python train.py --num_key_value_heads=1 --head_dim=128 --intermediate_size=1024 --norm="rmsnorm" --tie_word_embeddings=false --max_seq_len=1024 --train_tokens=331600000 --max_steps=2530
Each number is 128 + 32 x the weight over its row's rms, rounded and kept within 0 to 255. Layers, rows and columns count from 0. Numbers have three digits each. The size before them is the row's rms in percent of the matrix's.

# layer 2 attention value, 128x384, rms 0.0823, rows 114-127, columns 288-383
103:077089108104122077121067078138148107135099174103135167160138155135078168141091120119184102141161095082139165071114169100179092118126151088057154058167151093172088148133082130098100118108129129151144108151086157131124147154100066178114115134114113086105146156072130085071088184091179119130
099:107159100155136158111132127166121066113159183162139153176130167141145153120139134142142113145140154115126181096120080112136103160157176123140107045130073155104115186093117110160194171133159109154116077080188127138092110091116155168165098094148133144124130105082123126139155128053070145106
100:150171169094120109099089098136139131112141187126162097111157115150188134135187063120065113171099107137115152080114136168173178164148117107201164149109117188147154115191104181134133146149097084158154140103127154147150162101124122141143138157069162175139124148147121165094098125166160151155
095:133067136137134090104157100160150110140120113097101076113126131065144139123119118186130133130086078143099106143086125115072125099119138117140147180182136126099112095126169109156104161149125158109131158086183137170141114085083163084099071159099138170180103195144108099132074099172132122146
098:143165108086178177108152101170151105112141116164159142114163109145104103091168160151102147120158095152084125149161121190129085146174153174111079156177120143072094076088113153144077121086059142127110125126146137146080118110177094136147122083162152155138133164115123058078142186123181162105
099:087156134136120138100138052116181112124138127124110122139167084140095070139086159116113132142084093114101175136091056123108113103119137117116136198137146161070214116110106108139142097137151104174134169121139098137155175131098128137114104128142077161119157118112091109135152127158093161088
100:142061138088122132123122169135156122124039134131082216107130085144130074140158191061106129167128166096162101123119166093128153193134154168174081120148070120112090150146128111163184140143139117136104156133128158081133161136135114102083158161097113148146124155134133143112135090120115119123
102:150129143102097182105126112161167106077195150145144122118157148156121117071183088166083170159109156147145074112186129125139106148130128203144168069110136149187112120140083088124083172198132110078110104133134088118091117056161149062158120160099124141104126138105112117139108160107051134069
099:147170125087110112100150160100111118113125145156095143120151126163144126088082151084155094093186115153112087149155133125149114116154165129126114069117080111131143162041104131096132168101147134106112167159109077091121147150143134149096171137102160141160130177154122159132122128143098086130
096:128176140129150096039085143113198081085047095122089106114095169147125145126213105083126172134179149112134087132131106134127157106126183128119080099093127123166132075123081149169115152147176117136154151174107120085170056135117138187118135104077111176176166148176138086163102117084074185129
102:117124171128086166104150101117159122119094069119223165141157146078149146158095068083129147167150130108110076180090125147139065127097150155149157126116167111122186087079181091117186162081110144103141109072136126109146098087107104100168104085126166127068123120149134123143158147090148094170
107:099100172088164127091098076122141080124160157178120108167132159136113145104141190156161113060124116027060103136153157178077045128103145153105103086131051155072119063166110133058118140101156141107096116086102067125079127169116140168091146079137123171076102117102146157102081065059112122108
093:177062170128126099107080112089135157178099119080107134145113159127127128116141099077153085126174194132085166155088148114107159151155117133133144110139132145106149210134143112104145089115057126140127125168133156116194155087119077166164075117124138141125116132099149129151129125082150177146
105:155109145159153126121127124153164122117123120097128146199109117085088155128105075145132117122127137140132129087165161183117084077134140147097162161121144177088081103143094131148157084093111091162128142131094130139132129104089122168147125117150166131101106116139104122127108121061113173119
# layer 2 attention output (transposed), 384x384, rms 0.109, rows 114-127,242-255,370-383, columns 288-383
101:142143115083211100137162142119110088158143190120219098154134145124161090144155081159063091111075143102145101169151113131165130150093129119149115080088110117102111123148112154213118124049099153110131121095104128140119167145126083072168094094116103097138174135145147133217119176122119166149
101:135124099131082197206179124140125156128117118119133127097144132116149139019105141162167123143126104126169129092101130124156115100209132163100111121120183179133154121163125145143098090116133140187092121140179114133121075136150201171127158139153173164126111126155157130158109149113189068093
102:130128084140088146143144208152161066097169096156105154130102167151042143115127101129065148091129137104143167181139112107118128112116119117140180053141110126104157151157125159161142116102170112145111112065083141143137118160078113122146140140161112162134132165172172151115173095126151118180
101:162092158185158164115177139129127145153146141192107130039111068163190132104187148197133190078129218139163156129121158169123077159144096149182169071182137101165143080131159139125109158135096063133053067123164111155180109108096110143150055154144134170101151133106107095154152097115106156070
096:131128151112127162094126115100130142134179112070118204124175153129152139040103072057143184112108169091074171127106167147182169117154104155124120133098090154082109152175119110089178140108092133159096062058061106160125065093132095137161166167152137167095050108124171110206123122089133217138
102:117156177103123079152093153117140160120141152206140134159112107111155138163119094117139124120109157141133122124141175170098180103124114087165179144173137083191173130083162220150099082113037112076105163139135134141075141119129134102203143119084099097098139107146130142138132166074147096131
101:145106154083142096179155097105186096239076145136084141181129099139136136143180122138095120093138100124120158169151154095149108134129104075064182115085141206099137175131134151098110145150117106117168146141065125090169139157152093130127099077105118121116075104151132134173085131098131147155
106:173117175171089188179109132127113075145149077098075125113146122135190118136114181120154132074166094136128091098184104148151112174108072156112152154126088129110161123137093102147050137169147118178144143104144180161162179116147116164086115122165138118173099131132098107131080187100142103131
103:084093149075091058118083163102087141121154119171125054135199094163180136103116115172149130117124156149080185164123077094068172144149121123128198131119134144140148113095066121107141139118143133175092187136123169081146133108107076109152151132131173098141107109122143145131069100116143115096
098:091092097146147094151154175098126135152122192147078083142151151106154129076141139143151179136142166154143138131150107152151149149175095119149098102133206075114074102138143169078148075083125109113161184111150132094149095178113196131166083097132140127124125132132138121132112069137140092152
106:121084139128112124106213182166118083123144175115076130085115130139161116150116115136120130158127167120145122084199160152107121132162150144159150148189139089113088118160107136168114107116094134086080086160127140099118116101142177131147115108129127123079190178125153146107152145162111132148
105:121115065142157206145088140105135168158142095126064179128103140117071063163123132066137128046188117124062151175127159097123126152102155145124109153095118140059081142119128164135036065159171076131160116087083139119137101114131102091121151110109158171153178073150112174196146134114154144157
098:176167121180103192167107141127132122157083133125110102084136111152189133097164064161128115168131120085097166177139132103125168131119117122127125140140155108143152169085152141128131094091172083118045142131159103173135134115109095116034137145097129126111131165147120111204097097100149115143
098:133072097082203144138121167173119122084100107083143204108089156168135181145138166159101186097076125202062112082147067153090137160108132113150091128170102165096174149157119150138154127112148069166115137095141112158080117173131147092102103106151103097141123137101087101170178109142133150112
102:085147170190110142103130132140193129039077021158124113093128076124141146144195131159161083083156084162153115082132112131107114156091143141141118101066129142086145156168114079099169053157174106127172103087136146170135118117131151171148129138093093135101130139140125105159153164130102153141
103:167081149141124121057048176139080155175133138148126128120118130102150125138161142100080172064112158178120144159072147173101126155123045105110169085193174209198161145067099087187149169110148187089172113107145079135147117079049110153117138125135051120147148181116151096051094155112094137125
105:107146063112107129085067174146141127187066126123100182153097071122123141084090068078199109139214148108090130164131109141117127149137102112114122169150124138123095160091107094149116095087097160079084133137198106139133107050126134137112108141092167131147151109134095092090113168099177144129
099:152182126141132014137130120128091153119111134106099134154103141095058109201101110088147049187089115102154172138177151139114130165153098148099096110125159071121178156163064140162130130105122076113125168167097159190152159198088112112150163133108126141161098070116141147086170125133100134106
105:098084112161101138121133151200119069128144136121091128158193161158122109139147134199157079141130087090139070128106096115118091153149112132128138141159194114200180116155144169125145127224184129122161143112144133092121121156106123109136108120132085082105152126100140168128178146155116108168
104:123124109107140145160107185107088102111120185082087093129108172136148094056139097106091123120115162061131112174111084123166121125098148174099111127122122080108147164110017174172094118175157148122011076146146129136165140094149163120050133123163175156172131108190120146159168111151115101122
103:141191099118130186150121153125044148156114147116156031080076166086098105084052165080141071130165128085136134085170148160096136123101070131148125178176160071128136123110143097091135172106157137127137132112081149132168150156113128093135098099095089160112169116128132115106193062204144129121
104:130118092072128099131134136081157130139177108191165136113137104162087088119111103145153094111099117170063173123119140130130094104126102092093088057161176106126119112164183199151160144147154099184088113104144082165105134154126109138110181120128176097095135067091169174164145137184151081198
098:177159136059156125134204134181128150077135130091117176168151152084114090142141156124119142123109113144123173072183160187093110089110158146120129217126176053084100081161148103154090168126141050114070114178141149148140093117105144126142132122132127152156131151111160092090169147145114152091
095:193154110096173127089073165127118138178138129089106151113163042100098113140089125132105114128103092115092135144151128105152085119108123105150165147117116184151113077091144143169130076140147114082081090127163133143112179072115077089173135120132045150126141112155160170179181125143127109118
094:147116160155127127159129166094164128158137166124132112072099124117101107130195052075139120097158135102120149137102121083135175100130139114120141125121107208136121155137113125094140129150148104159037127105102072145077144173124114135072193148188177137124069109096111112142114166055078112123
098:104136129144096126136045064114116093110085123133169178085146124127093131138141098161165096149097174137181168087113138103083134196140154152098125100132111102148161164145176112121158108125111081149218090127147099110067175102115092106147178088154140132102104163070165069175107120219130076117
095:162106152115122136142173088146154141125115175142155093132103112109109121098087136104121194126080087167107068152046101107148141127131143084152124142211178131117134093171107088090119089123171136111147154181113112120089062074137128077113125097078127132119136053121154127103134165160161112122
099:062173111176147126128185132139110074139131201136157140132132165082116088131123109134131136114136105115158131158117115102140135136099093050188117120136078099183140099063164085166184096158118194090195167170114113096169112163161096093175067164098158106140195080086135188128080123106111177179
103:144150093154061159139144130116053191141189089162137136134138062128132124099113206130104190155084146091142160167136123122105112082150112135145107193171152112117131080134144125188127134168142155094088139176090125109086150082146116095145111178126176170174079117129157150071127084193128120146
103:087160132165156128159142114131197184099105099103161149110146138159098110190074081094154051176136086118094084176162140160140156157106086168169088162132102131105129115136171123106136130137083154162143121140066113090165159159168145126085101128164157155104135105100095127161185142142133143130
102:102122156196122151168121120108109142103141122084155062096112146062104094168148128145130129142134110173148081138109156152159100133129113163078083114129075144091158112085126097141141154108141052109170105184179133103114105119125121149166090131138123119134119099064168150175141141157085090104
099:108082102079083198097109119072134115128156132125164138139125190152163087087118109121119127102118141108058129134132109098134195125144154120094092158072094193078103138146027160119114062124157184121170098090076163079123165162174152162098162122128114112095165084127107142147074143124177134109
098:119135168167132122126174106147177109153119157166153093133038147098072092157109142175123147069139132090128154126127099102078134092074123077193128089139087161153139213156129117168150156139121104157089159156072139134109178146070113127132118144080094115117101174128144130118075085101134098175
101:081091063122077060159144105098117146168173115154163143073116107086110118080105122117150130105145095148140070086155141131130141103146076121151126118125120168120083110137147079142144142099146133106185099097108138124131128133129150097123158149132122100168121113098177098087097130137133119166
096:150138093184174136146117113087129107087170125118077138147147151124162096147149144202088135099138137152107096118138072187121124112135177107091095106143124111174174108095122135138086094155130082113064114149141120144083101078183151163183112093144165147120147166166120140151106156071098118098
094:061173128117136107151121113134029154107036170128149096229108127145135107083151149144116168140145182128142142161116126149095169112146135111086120142144106103158086100094128134158115114043145165104148141154096154100098109156132107119184110093107072179125110149135155090101125125162128121068
099:129092144163124205129099140099149097155086129075124146142127125163101167174141086084086164173152131096095156084082122114155114138089099140102118116096154193129169125165144105123137092169220148102179056078150128173170163087147103125140133165124150163153082080143122177142118082116108167133
100:104096106113054141160128094140051122136193122121187140102090142089179107125122114195110072128118154134129077118114177182141158098128103144151150127063138062167167197150105150115127182163110152153255159106132127114111137166149146125154155135124150191132114165080081169101100163154116115123
096:130159123185112102205074117089148123161160172136127119126150078124141111110115183136152118096147098155101136132183142108095147157080089122109093149163115164089156076226129145124167121161135171109171215151143119119125120131118121078128164183148120118160117132161197127144121120169129159162
102:116182162118123130136181161101153164124138153087108096078117056086150122172174062125082165150108128168142129105113104155187169134202076144186178119163137072175111170108130113161150167107098181140118104123152151162133133075144159135153116129126152122172140142116096197111163179164124142104
090:064109126148160126147148133081109086141141158166073128106131082089033133180170220171123087163074155140149065081150148147159137093104168194080107152073089122163139155111154161126062163151137129159166143101108128105122157144172179162112060118141119152166142181159169127119131125157083119128
107:126189156110132104137129081097110115168139086126154080146155104126144140125139132108190164141121130079108174099061149071132142121117148171125174084139082170094151128135151195136146180159145124091010078147144160117097086080130158174130171117160094145132106143114134143085163158113166062077
# layer 2 MLP gate, 1024x384, rms 0.103, rows 0-29, columns 288-383
099:109119126121164155118113189112145148114164093112137133118125140122126125127103129133140099156145153131100150149093137123164140198143141203144109139099145162131128083160101116167129103081165127119179152134144139141149088079149167124062169170180175124072138122126182162122096101156095098101
097:131148121069098099173163072151166102133103142149119144116103152128179134114103133140133118149147113067091130210107110156106116180173151077101149057145094178068161141170079136172114096168139120123147129120187104103144100152086114146096130126188148121147186141101081123113079168188130150126
100:157186126223158147154145101147088087142150124119137125074129135130094170118142075151117071098117103117095134088110137124190144098164063176173120157183084123101175121108209099189149148114161166134138144117172092170123150103122112152140064081150202152107111110108131143123107183181128141087
104:145118107130071072162118135050132095168143129139131073141162124113149124087161108070146112125090159116134084113131064167107136125161137190155127107105095096130084180147094112149091177171112135133110123111114089093144161161116145139168109096139102082138152080148106138096110102130113129157
094:120094045237088213111161156114116112085110109139150133123116120139154129124139149168109162141106121106136127120099144113116140081082115132128158104093169045114124094099056104109141124120131127146195188166162092136163160148158119124149091162168059123074119107140139150164106113106136111139
106:121173180143109103130074108075134139182173085145150068095118109161107107077159105098132111109160175159106158148106122132123068106108132098112093130113176128098098139140149148116101103134147158118127081154143097158129195117154080172110030145155127106118175140042114157112142093110130133130
079:080084126134135144144125178127113096159097140135150102162162169147096109146120085070174151061141100095132104135137099129090169129076141161140092145082183125111132140065142106129109107145070106138094151141093141121162128126141130065146129156105123117180144089172140101130146116124127184138
091:147067125137089182097114140155118097115111066122167085156138136118194106180101203069141133143161089117143093153091098120109136107155111063185116097112096198064122082120153167143145160092138128147139171126125119118106148122064208177156147152201067115146112084138162102147096111146062153131
099:152056183089134122114120140099144135147148180115170167090106091144173109074130111114122119083098098138150186104121128048130095078176172173140134165120148128171149130110143103097140084095135167187146145103088144147163090165119108086142117105169063169142114105168138105109169123108034095104
110:198130083176137133118120101103050150092087117069168111108169111072123153128100145079106100113050096079168170123096143164095158150124124129125139143139111128126157116106116068119101152142082143149123164111207123139137116132161103080108114108090149170133096116147131112071122135085121066144
098:116201126134122123129156117170136160172165166117106124132155175113150064159167147176070109156184132133162133103161154143117167186133169085226120121142172071133129139077080045112113169073150113106186161130126174122096163063138119177164103095130161146193068121106139139092142112141084080087
103:131123087160187134140174127106189170146089156111107166082114164119078119128176090115161081145138169085189099133109112149076138130138059081132109081058091151113162145178102151183094181098132123129132071130114093146098101124172106148132128128153087114122089143117094093124176098144061138113
099:166149109184113097051097111088117169118119100146075165127097103156113119116143119091080080133101146162116135130128159063172084119137128166171095146118035103146170088076094159159119112150138174153181114118155144101131153084154094066140139161087120067128117111117126058141122128094159158169
093:143135120150164058130161118101149134123111135126067103077136121118190143116148136150158131107081126164142106127052128124137167072192084112164095156106147106184129133145104113079126143102085187093142135143102156179102123157142109130206140115161116147105065119143138128071116143122146149107
089:134182095127104171151129110153131123110065113177170124177069098150191080090104092143119148145093138130161175108197129098142153116119116099210096154172108074113041116107157140159089132147150120124191105106123098085141113105177180134194112099126160142152164199126061127173135143123095151155
104:133126088170124099146170165138135097133123131137145122141152159137177126164150077086069084134167114116128155125078130155076100138126142096108154119127147133066087100151140099140119085151120067154137117140109095164161099125104118173139148155089148097173128038125140157097130143183146081092
112:095068186078111136164100111076103144156121118158142108146128095148109057154137152073093162111098093182135159131083047152068131119150187082098164126126105152137099127049062122138111196129088109121083156115116159164061132167174137173142135152116124118085124117124104164170109162151110155096
091:125105144183074137097112111146158165117074170127073121156121137189155127155171210120110135081149124161176097131098149063151145117096130186169089122133141141079103124077138059144149096154181132143095110166074144107067075165070160122177094141148135153112123082156071120125108097170104104106
102:142137158086150141131152074174169120094145194115135162134102150095136158142142194158173153089145099104146159176167111163118083113109129087114145119162120113158131122121065102096132128101150118122100104119135164143110081081124141174128070111112104121135123188103129138166160181131142169121
095:108086187124170121132104078166100131129176154208105165133155117060106115127133127165098122163093117148177126151158182146117108157128034137132111131126154118150138105177142157117111131124212055135113161148115184155115104113065142115156087122188164150136161123171195107149129142132084159160
084:145118126109155169124098100117117100090097207156136158117083167111092134157112169102103102088131186179169086109161151122077089113170162117131166179158116085153160134125139133052171099119057134107217112141136097133146107108131153120153094166132170135115136145145115162194126133121140119164
097:131095124107116090141145064121087134101089043108121184136118088128091119152105071128144147107155104111126123150083153198147144139096150193165145136139100146129073120123003161140102188068126157146136115061127118112099129160145132120153081109125095127154154176130156125138122133177155140142
101:139099157155079100099171150154126078089110194138183125105097170199110078173132154146103104151147104097130135157104131057128127189178142058159139140123126061154137171156087127150144161195099093114109102111161182148151117160123067113077108155162128129104138135110120084154156132138114137110
088:126147135107165123161116149138161136097186080084129137168129176156129130135115162093171159160115147119122148107102137143101121129045120110124109122142152141044168130105130138148184104089153126076119110122145172100177120102145136157121156123141128119139163069128141128093140106120193136111
086:080128125144107100075133121114142123133191128099122151161095078112179162164127170133105157129126141084112100139066104165161166159122141110098133127160114109128114160091086119129094116185082128084191130122114104163143163140129042069197135095128165093128055167141122097164138138135149175097
103:145112142101101156139087108107171095107138133115159103099156151144108132170124131184086102137104149117150115108119143103245107074142204162106141132138112086182105163117145123146126151188113137163107138129144118079159128191160094150094116162070096134075112136095139133163091197172196125082
095:129152121127132082115115170133072114115160138129153142077141101158118132170138190109162172116105122103121138102160119094102128137110179114141139204127094143133111102176116125132180137118141151129134121119135112072179158122145150083133144137106136137154112142169113090185144083116106130179
091:190112152166141167145078087093092124129122168191142098134121128163102148102131165086201159153113102113103193129182115097174132122091096109156171085105093114137124138166103148122110090137140137133116135050154113157162055119107152172095121135114113120088094057150088117083132107104155201160
088:101149135137094173151048085162130150191145183107128215162089124116189178148105143159120158139132121109148140151144154112102131116112169166129134156176131106189150096141207100164123166113097108122151148097101088160077134129075090182127127146170097133126085140137124150105148088115116070173
105:101162143094059142082143138095116137148129079141202128121138049162097095142107158132122100198114128093070143143117105083135142154159130161113127118135068091056164110143134155160164061140169120149151121129090122134108128099100155114067160106109087081082150093055088143146158148164098143162
# layer 2 MLP up, 1024x384, rms 0.103, rows 0-29, columns 288-383
113:145070111094119093146143032152136099070073174169107122188116137116134115113176131066130163125100085085171090091137102113097108100108121130103170130135102117101138182134146121088177108142129108171099141093107082093104129158106039152143079072146085104158118094136125106121136069108134158165
102:138180126078138127129152117182163080168094081149109121095069168125147079120120142121113124124103136087099137204125060181090136119161126093109141099154101188081171115179093087162133079131087150132143142043190142103142107202110105165127118103175137090160158092178138137147111134177152149138
099:061109128134137157141108110103202125121133114126160098155161115146132130084161125121109141166128130125138079143137107156140165143119186123099093112097226083103112151116078148124044089140117120104136118099088135080124078129150180163126161164138092081058151126122146150164116097145150098152
102:094117124139161072178168102126052131177172116111156084141157112112128128093148137142140112086109140155074147118092049103117125091170072177111094179159093086138111115054101109160085160173155122096092132130093082157082124153066121122152105075106105191148112123159109125110130156090153163110
097:151129178030163083179076081155132119157164105139079123127104111078099141118124086148178116169103120117147158136148158112137090113134146136115100152139108145124116183140182141180111071139143166102088128117149089124134111118114091143056207118074209122156087091071091115140212131166127132113
097:062159135107124137122045036076165099128145072131144034087166159152123176095164103102126153112148169112135128145098096123117099094157122090110093121159143142145107174129163174114122117149194129143128136093153127166080150177167135155079033114135108089125173143098112129158121124108139155116
083:192178157130119114160119192165144165143148126085145110160091052140119121107130138131133173172148123133127125168168123164122108082132112126111145106149134158175157091116103163099163138069158146164102138183141133069126146112124157175120180142158124136102163197102087120104082108151123151120
094:130109073131103128068083126148123145081138101158162129172169140148182124128140152095155128076129088142115161092050123159165128130115183149136131105128120139086192121122140151115125164107167166181105106116176130158114121132082125109110163182166164123119144111180162126126101163172097089141
096:121111109177134107151130182110129086117093143108089104165200105072121064107184132133128087091108135072117035162154131159061146169113106090169128124122174114097108139087117159138127141133139127155075073159154097151152117149109137080137132034065181144154116128121075091123124143120171152174
104:184124098145096083149141118112102157083143102059147151162123128085168119057107143151110142113131099118183116142129147183089160142109087155162099125138064156149142048098124101097141130154098098159089193135172139084121136071153077075128126128122157102165106167191123142101075084163161103127
089:117165104120164174180134141135144110141159125165049121147184076118084119074122131145086127085129119149119126176141107108048146142172138151098119094147136171121108162084125186146111220118042136111103086134094102150118200107146097131173159189115140089133080041112104149141131150165146122087
103:159115082152060117110153149149072086145126102123118178143115117152136121094093188147104158118130106144111151070111166106175120142128205119127136154172188109136097123103169159085105101144095189071083180151116183185135131101118148128128116133099146162162105157100179184133073124158154123164
103:075168085181120119200122108129176133093100143172112152165097141106138121112069124144120120120115141205098046124160171070111128154101145114126132120171151120162092185110132197133082093122124130132128111060154135124094169152133143149126143161121130103099160160109123104134154111097157145109
092:074111082173102112149110189128123117096173111085113129144194157158092127128138170129172155119133095161161152133094188090221178103144178089118082095112104152163138097166119137111180122096063143121118119072152157178157208090109164107136148092122094134121113128091110127116085169148092136147
093:150154119093084134131146191155167133131102173112065118079129189120117123185085116154132080115131074149144118122133154120157102152132126147083203142111188118115153131153130092136147128137113166155135143054133107139149131141111130144154057138108137106113149074166195129131172113149164091122
103:141122170099128180095173121118064148173097115133105138174145080157163140102158148133151178148089144153118151162147106107141121105115105149079106128089130123178162174116122171111094117157094090133128113069121123073075151100152166099150113135155137183108067152102158099227153080088121147136
111:166166076139115172130204100128125133148167084110097152143110173072152137097151073144165091134169149112072094095165134129115158096102082195153104114128134077107140103148171127141149130170203129123186099123124068134199083131092102108159101109109155138137149121107178086149202104105171140158
091:116120123130082080134165120150109111124162096120111128139135066199117149124110109168141137140143130122169139130096152113115110168168155103077194049109135091102147134178146142102117122147100133136157122118176173082130072096079113096118142111115151123087108132160073060122114133135123090115
102:131118182092160187135122071156148128109136165140127191111081126133120124147117148177157165090134106123168094150145151138123066091067120044119157139105095136107138111160075117132112102094159172113126095045175111146080098103132118161094098160107140062156119167145084108164174143143154144135
102:096131166072139096128110162097110147110104157092118068114121148141108156135095139122207101111155118106140142079154174126135178091117141152088061150103109122090107132099114113162113144123094115155120183131093118107137204107152108116084155148131091152192106118157167147111137123158189127127
086:074133186101095163140164141133106155148163133172107072087064161126137185102188057108198148148172113255132115140153114158101103119122130142176161141103166128083103101130163161120189160126151116126137131092173075081124102108128087133143104130140122114171108079101111213148110148134178084130
093:158086156123168142111094086148140085107110093143090184109087120159168170161156093170092143151140106144149102085174166103095144134129156200154134141141102065114137135129083149158097155098197114095136104076106140087097119170111136092161062109130134147125160146110142099134129150163083124156
100:132087148163123135107185141136196141096132151084183104130087129126146072168182130151128079122137120119143152106113097075114139160146150170133086146172133133070150120103115164111164142095136125134138112097189172156167167089124110110121056173118179140052104130114101139140085169081088107108
086:168174037167141123147122105038126199083175207134169135146141100130134141155108101120146174121068178104129171130111099117126076153115096130115094103165181100123185161101185117160202114138156137090096100144121157167190087110169154137140152096147133098177158106102116163103180152109083109095
087:120102102076154048174142094067122105156176095139081094109117090095146117135118141131138144107123118140124186162118168138107121112144150159141130139137068170122178106070098097141116103163126058112182126082144164144134138119096108102169074134132115125121081143168159175113121060169064146117
101:165125153093164194167105115089068078118086103145148103145103201095131213176126142112064107106072101136125176121122133076163174159139173150180163144152085080102118081162146103161147113125197148123142104188133068089180121171109135158118139114143129093091125108135105152160117106192194137143
096:149151085096163092105143170068100131109140185132181112163127107138146084189124178090125167137156131156199138110147139124175102124100179097133172186078130154144115114149136120116128189147163093081132111116111146076165151089160195114150142104069137132147108099141121075151082143102126157136
095:094141139080100145132164098095153115167101137160111134092144084154172186070090121141130088055145131153134068130106104115168163149173132195092105135127148119144126105120088108128137139046107068129166104181113150090157120101135127099109148187171124161134050111118117060124137162134170140134
089:098140126065180124094118176127168109102122088132190132110166091138102154113179141098119086107106146173099093184048111124128099123152074137106153138123127102133089157077156101149075128130147122132130109116146148059162180099096184126113190163128195103137112129193107095111065199196125117121
103:182132144153163120120155175107133159116138032124148152117098116141147125156124147067142135127161134151103099160083053126122144187146084157107171073139101178043153136150128149167089168177130107133115089141071172126134122108130098115060109107129134113136152129137131198162120118111168114164
# layer 2 MLP down (transposed), 1024x384, rms 0.0958, rows 0-28, columns 288-383
100:190078114120100141117141180152022132123115162109093092109191114166124081094123059096101109107139115089100121117180123126123165148115156155140166141158138150159201144237153170087150072105119110162222145094148107116120074165145100104091090096167124144108133155127134128110199121124117122139
106:177192105164124071106123138172087109116073066137153157106079120114134115078078128163164118116150111092108150097099126138145162127129145165079147088077139148103149069098103132139118105118127155157117136147197157123177117144150124154095124097145115127154150085155133121057107155169063172134
099:096159123115117143152145121082140159105098146171164088191148164124109167090104176171130127127156096127050065057131101164149116153100095186138124133126145099126145092137089156112133051134150091196137098072154161107106108175138107150157123143103123077046147180132129128151099049166167121130
101:119145133131123128165146093145087117157117123106094173110165090107097110124159124114112146068115110096171097064141109126133116139221111161138127122137058084068136147103139150135123091154137082120124142121068126110130103095153113091167144157141120148153109095131117126082076079149150164158
096:142138138084127123152084108194125128149086049153141106112095101052080102082183126142180136133102106181161137170119103186169086115110149107238111118162141113096160149122167132162099108124131112112213150094163126090123155105102117153131164173147078160205116094120150129116173105162133174089
104:107084095204151195131142170155149114178176130209114106141119141119123118108129142103111096137182142119161145126126086105133116117073094126106080094115119171055134147161135120087105169099108137151113085112104204173110142129137157117168106162159131126133065153129141209165109094121167134178
089:124123158144135148166147168116148124105040112063148100139085136086166118082198087162103123168169085109107137076137117104126129102127150164121171164132122140137109141115095151093157116120116114139106186098141077145155109122139115099148180195094095135108089144076142086112132142110151188104
091:157178143184177132148119115151161134106057091167105092134101059153143229084114154126122141085125115198120160139149123155153171129096133150122078101126143141174143106101108135130146141131109128121115065111098158109098106128186163078143183093112085091118149152150114166167167080093183129102
098:139133099103131081099165172133161130146151137159058163091193088134137104131145101120135134147074179085140094097160092132110128186132101109151117104094168167138140077057161165082133156141128166136142109211179113123142148138147128129106151148108141135153105103096133122127094145177137128151
106:080094147091112157139118135179166116089175157118156175172144122154155131173094154137121140133155116079086127150143135096108151136116108131138131080066121136149200091141194122166147151125138057183103138135140140107107133079100121119097118133116158143208138156097118160071082067130124149174
099:142083119133008142216118097140152162117126163097128127134091157101085151142120170064165137149119125083106166109138137111141134143177157138148127114150085183116043084148155127132107133163142127089115131136104112121130084097167086070187099100146097131145135192144106123100150182121089149114
103:192158061060072168097080136143080187103176102105122125110093100107089116117146168111140133171151086070103143056097151139105164146141159165134090157128166204157179115131155133117131124124077132135131107114157151140135203129069070087174117134140170091179149127100108176149178125192136106153
104:096107169111115120099124096123156113125112173145138193133137164126182120171151111122143103172118112156105117135171075151069108145162135089096022156133150138113157131108130141157146156075143157149067116157117135127156163084129144149114154149130130049141181149138141152123098123145163125087
097:192134154092128133133114091076069159160103112119168065101065167087208133181065101142141169126158139103112114104096076127061087127120189108161132143164135102127159129108152188121119141120131162160105082162110146109095069110162124070132125111157101133120104174156115133110072142060191154107
096:165106060104100149098077085040119127144110117099075109154130151114131096152130135169134094134058150133099123106171121163124152121142116152091143094053116098100077082127172167155128145091167131180073104091150135128135113084110098172173104144153142167072190133079119135205148161184110059111
102:132133092152106101171174102128135098205109081179153087174162163123159135167145100114129130116108128131111104137036165146138112104110056098168138205175178127159105147096093153054126137124078118117170170099123089081097155135140139099104095061121115161155089079111119156129105168072113126086
106:156125132120136150107120122132134178131188140128097119097208129101091154113167059118166121198162142121108105135132082173132139128121094134151112141137137126109124103214116124126120149148168149099230194086126104175145091131116171135162098124087151114145141122159070079102175133165106136126
096:134100171111101157148084055099223147120157122180177147155148149181070137153063097102190106166132136147132103149146161162160158117120169130190175081103061135093131160124089110140146148132120100136178163120134144123109144142092065146124094125103131144168189041171126118133121068119193118169
100:182092157124110146192136089160087180105086155134137150114114127141118156105139168116180127122116089147129103109139117164101116126108188138130052148131095128168098140172135085136119112141120084082080155144083084135146097074128152116052145164103181067113124161140101163125147194128088142136
098:096087100115142123098139137053115121112088071144092148163144159114117186094167184126119097165190072120098121129120151121150134126176156192097142129138091107153041163171091086177065124155111134151154097080148104133127108139149122110041132146177155179118167116124084179147122139152091145097
092:065136068155131139129164090168123133167133099198110105119156116085133111045154144146133149152137144158120132164247042092063151124123170135137128067165140143105110122117116137116152138093100184121159226113188139111145118088089086111132100120146082098141125085097183146118112084145084108094
099:115117118118087134111145166094141151046150110188083140150127069093129128137129123131151150113202201141139173082109151124126163155151112133113121086140154128144121073080112162131038134119144121113135189099117113080147128135132100116142112097124086142050110147077114120156145179130076133134
097:067134081106143195152177133116165160150053143102141128184122087131095130145164103102159088099123167137146108112056157132090152120162127179189102105140114176170146099151185097083122116084145093103093143165141070105157156081124133111124062079157125165117046117097128144142128158083102110165
097:148120082097164142117162148162150187096168114200121158142128114146151154152159183068153162109098143115142130130187142090120080165105098125098141134202161130177142171072102098174106149204186078139101121111114136123163091116072152142095170195152110118106128083122147117141136109149158149144
091:203164157116096152179097076081109131106116139160109120173129161193093153094091060094070153111086139110102129175143094148083143068117068206116139132132093110130141150151125098109161184081118135168129046141087130105149133132179121129150150066150145112113104103171064114184088141092116130150
103:169150123098126157105101150104069056121151107099091120121167147084120119096180078113109120176096078223141122168204133106157131085118092112153173126131130110151147050139146104133211120152134128070191153183121122166108095104089155124111168136146162172153140075069130143136156136170126142154
104:069078112104125138135079143101099074100156157198151067138177121121125077112200104087154156090139099156112178095138085185144087135120134106099121156133128089125136161123181119095162130099139090101162162085107113149167114138150141123136145067096060138124169117169160110153122152116090144122
099:103163112093137137079145068101164186134127114084102159122169096144126103134098159073096138091136076164153075159113140156099156068162141068102120146104134049178149099101137152149157136129094081088090132151131147116138150136148117163102078133154118133165152130152114145157090170074127104105
096:170177175172153157080110141132133113145143135115174133157151141135156154126138123150131105112073117163150121092090065145112105147178149132189113110068112084097141151084150125111089115175033102196134150129161178132112149114146084139135174161130152110145171110213110089133195184150161120136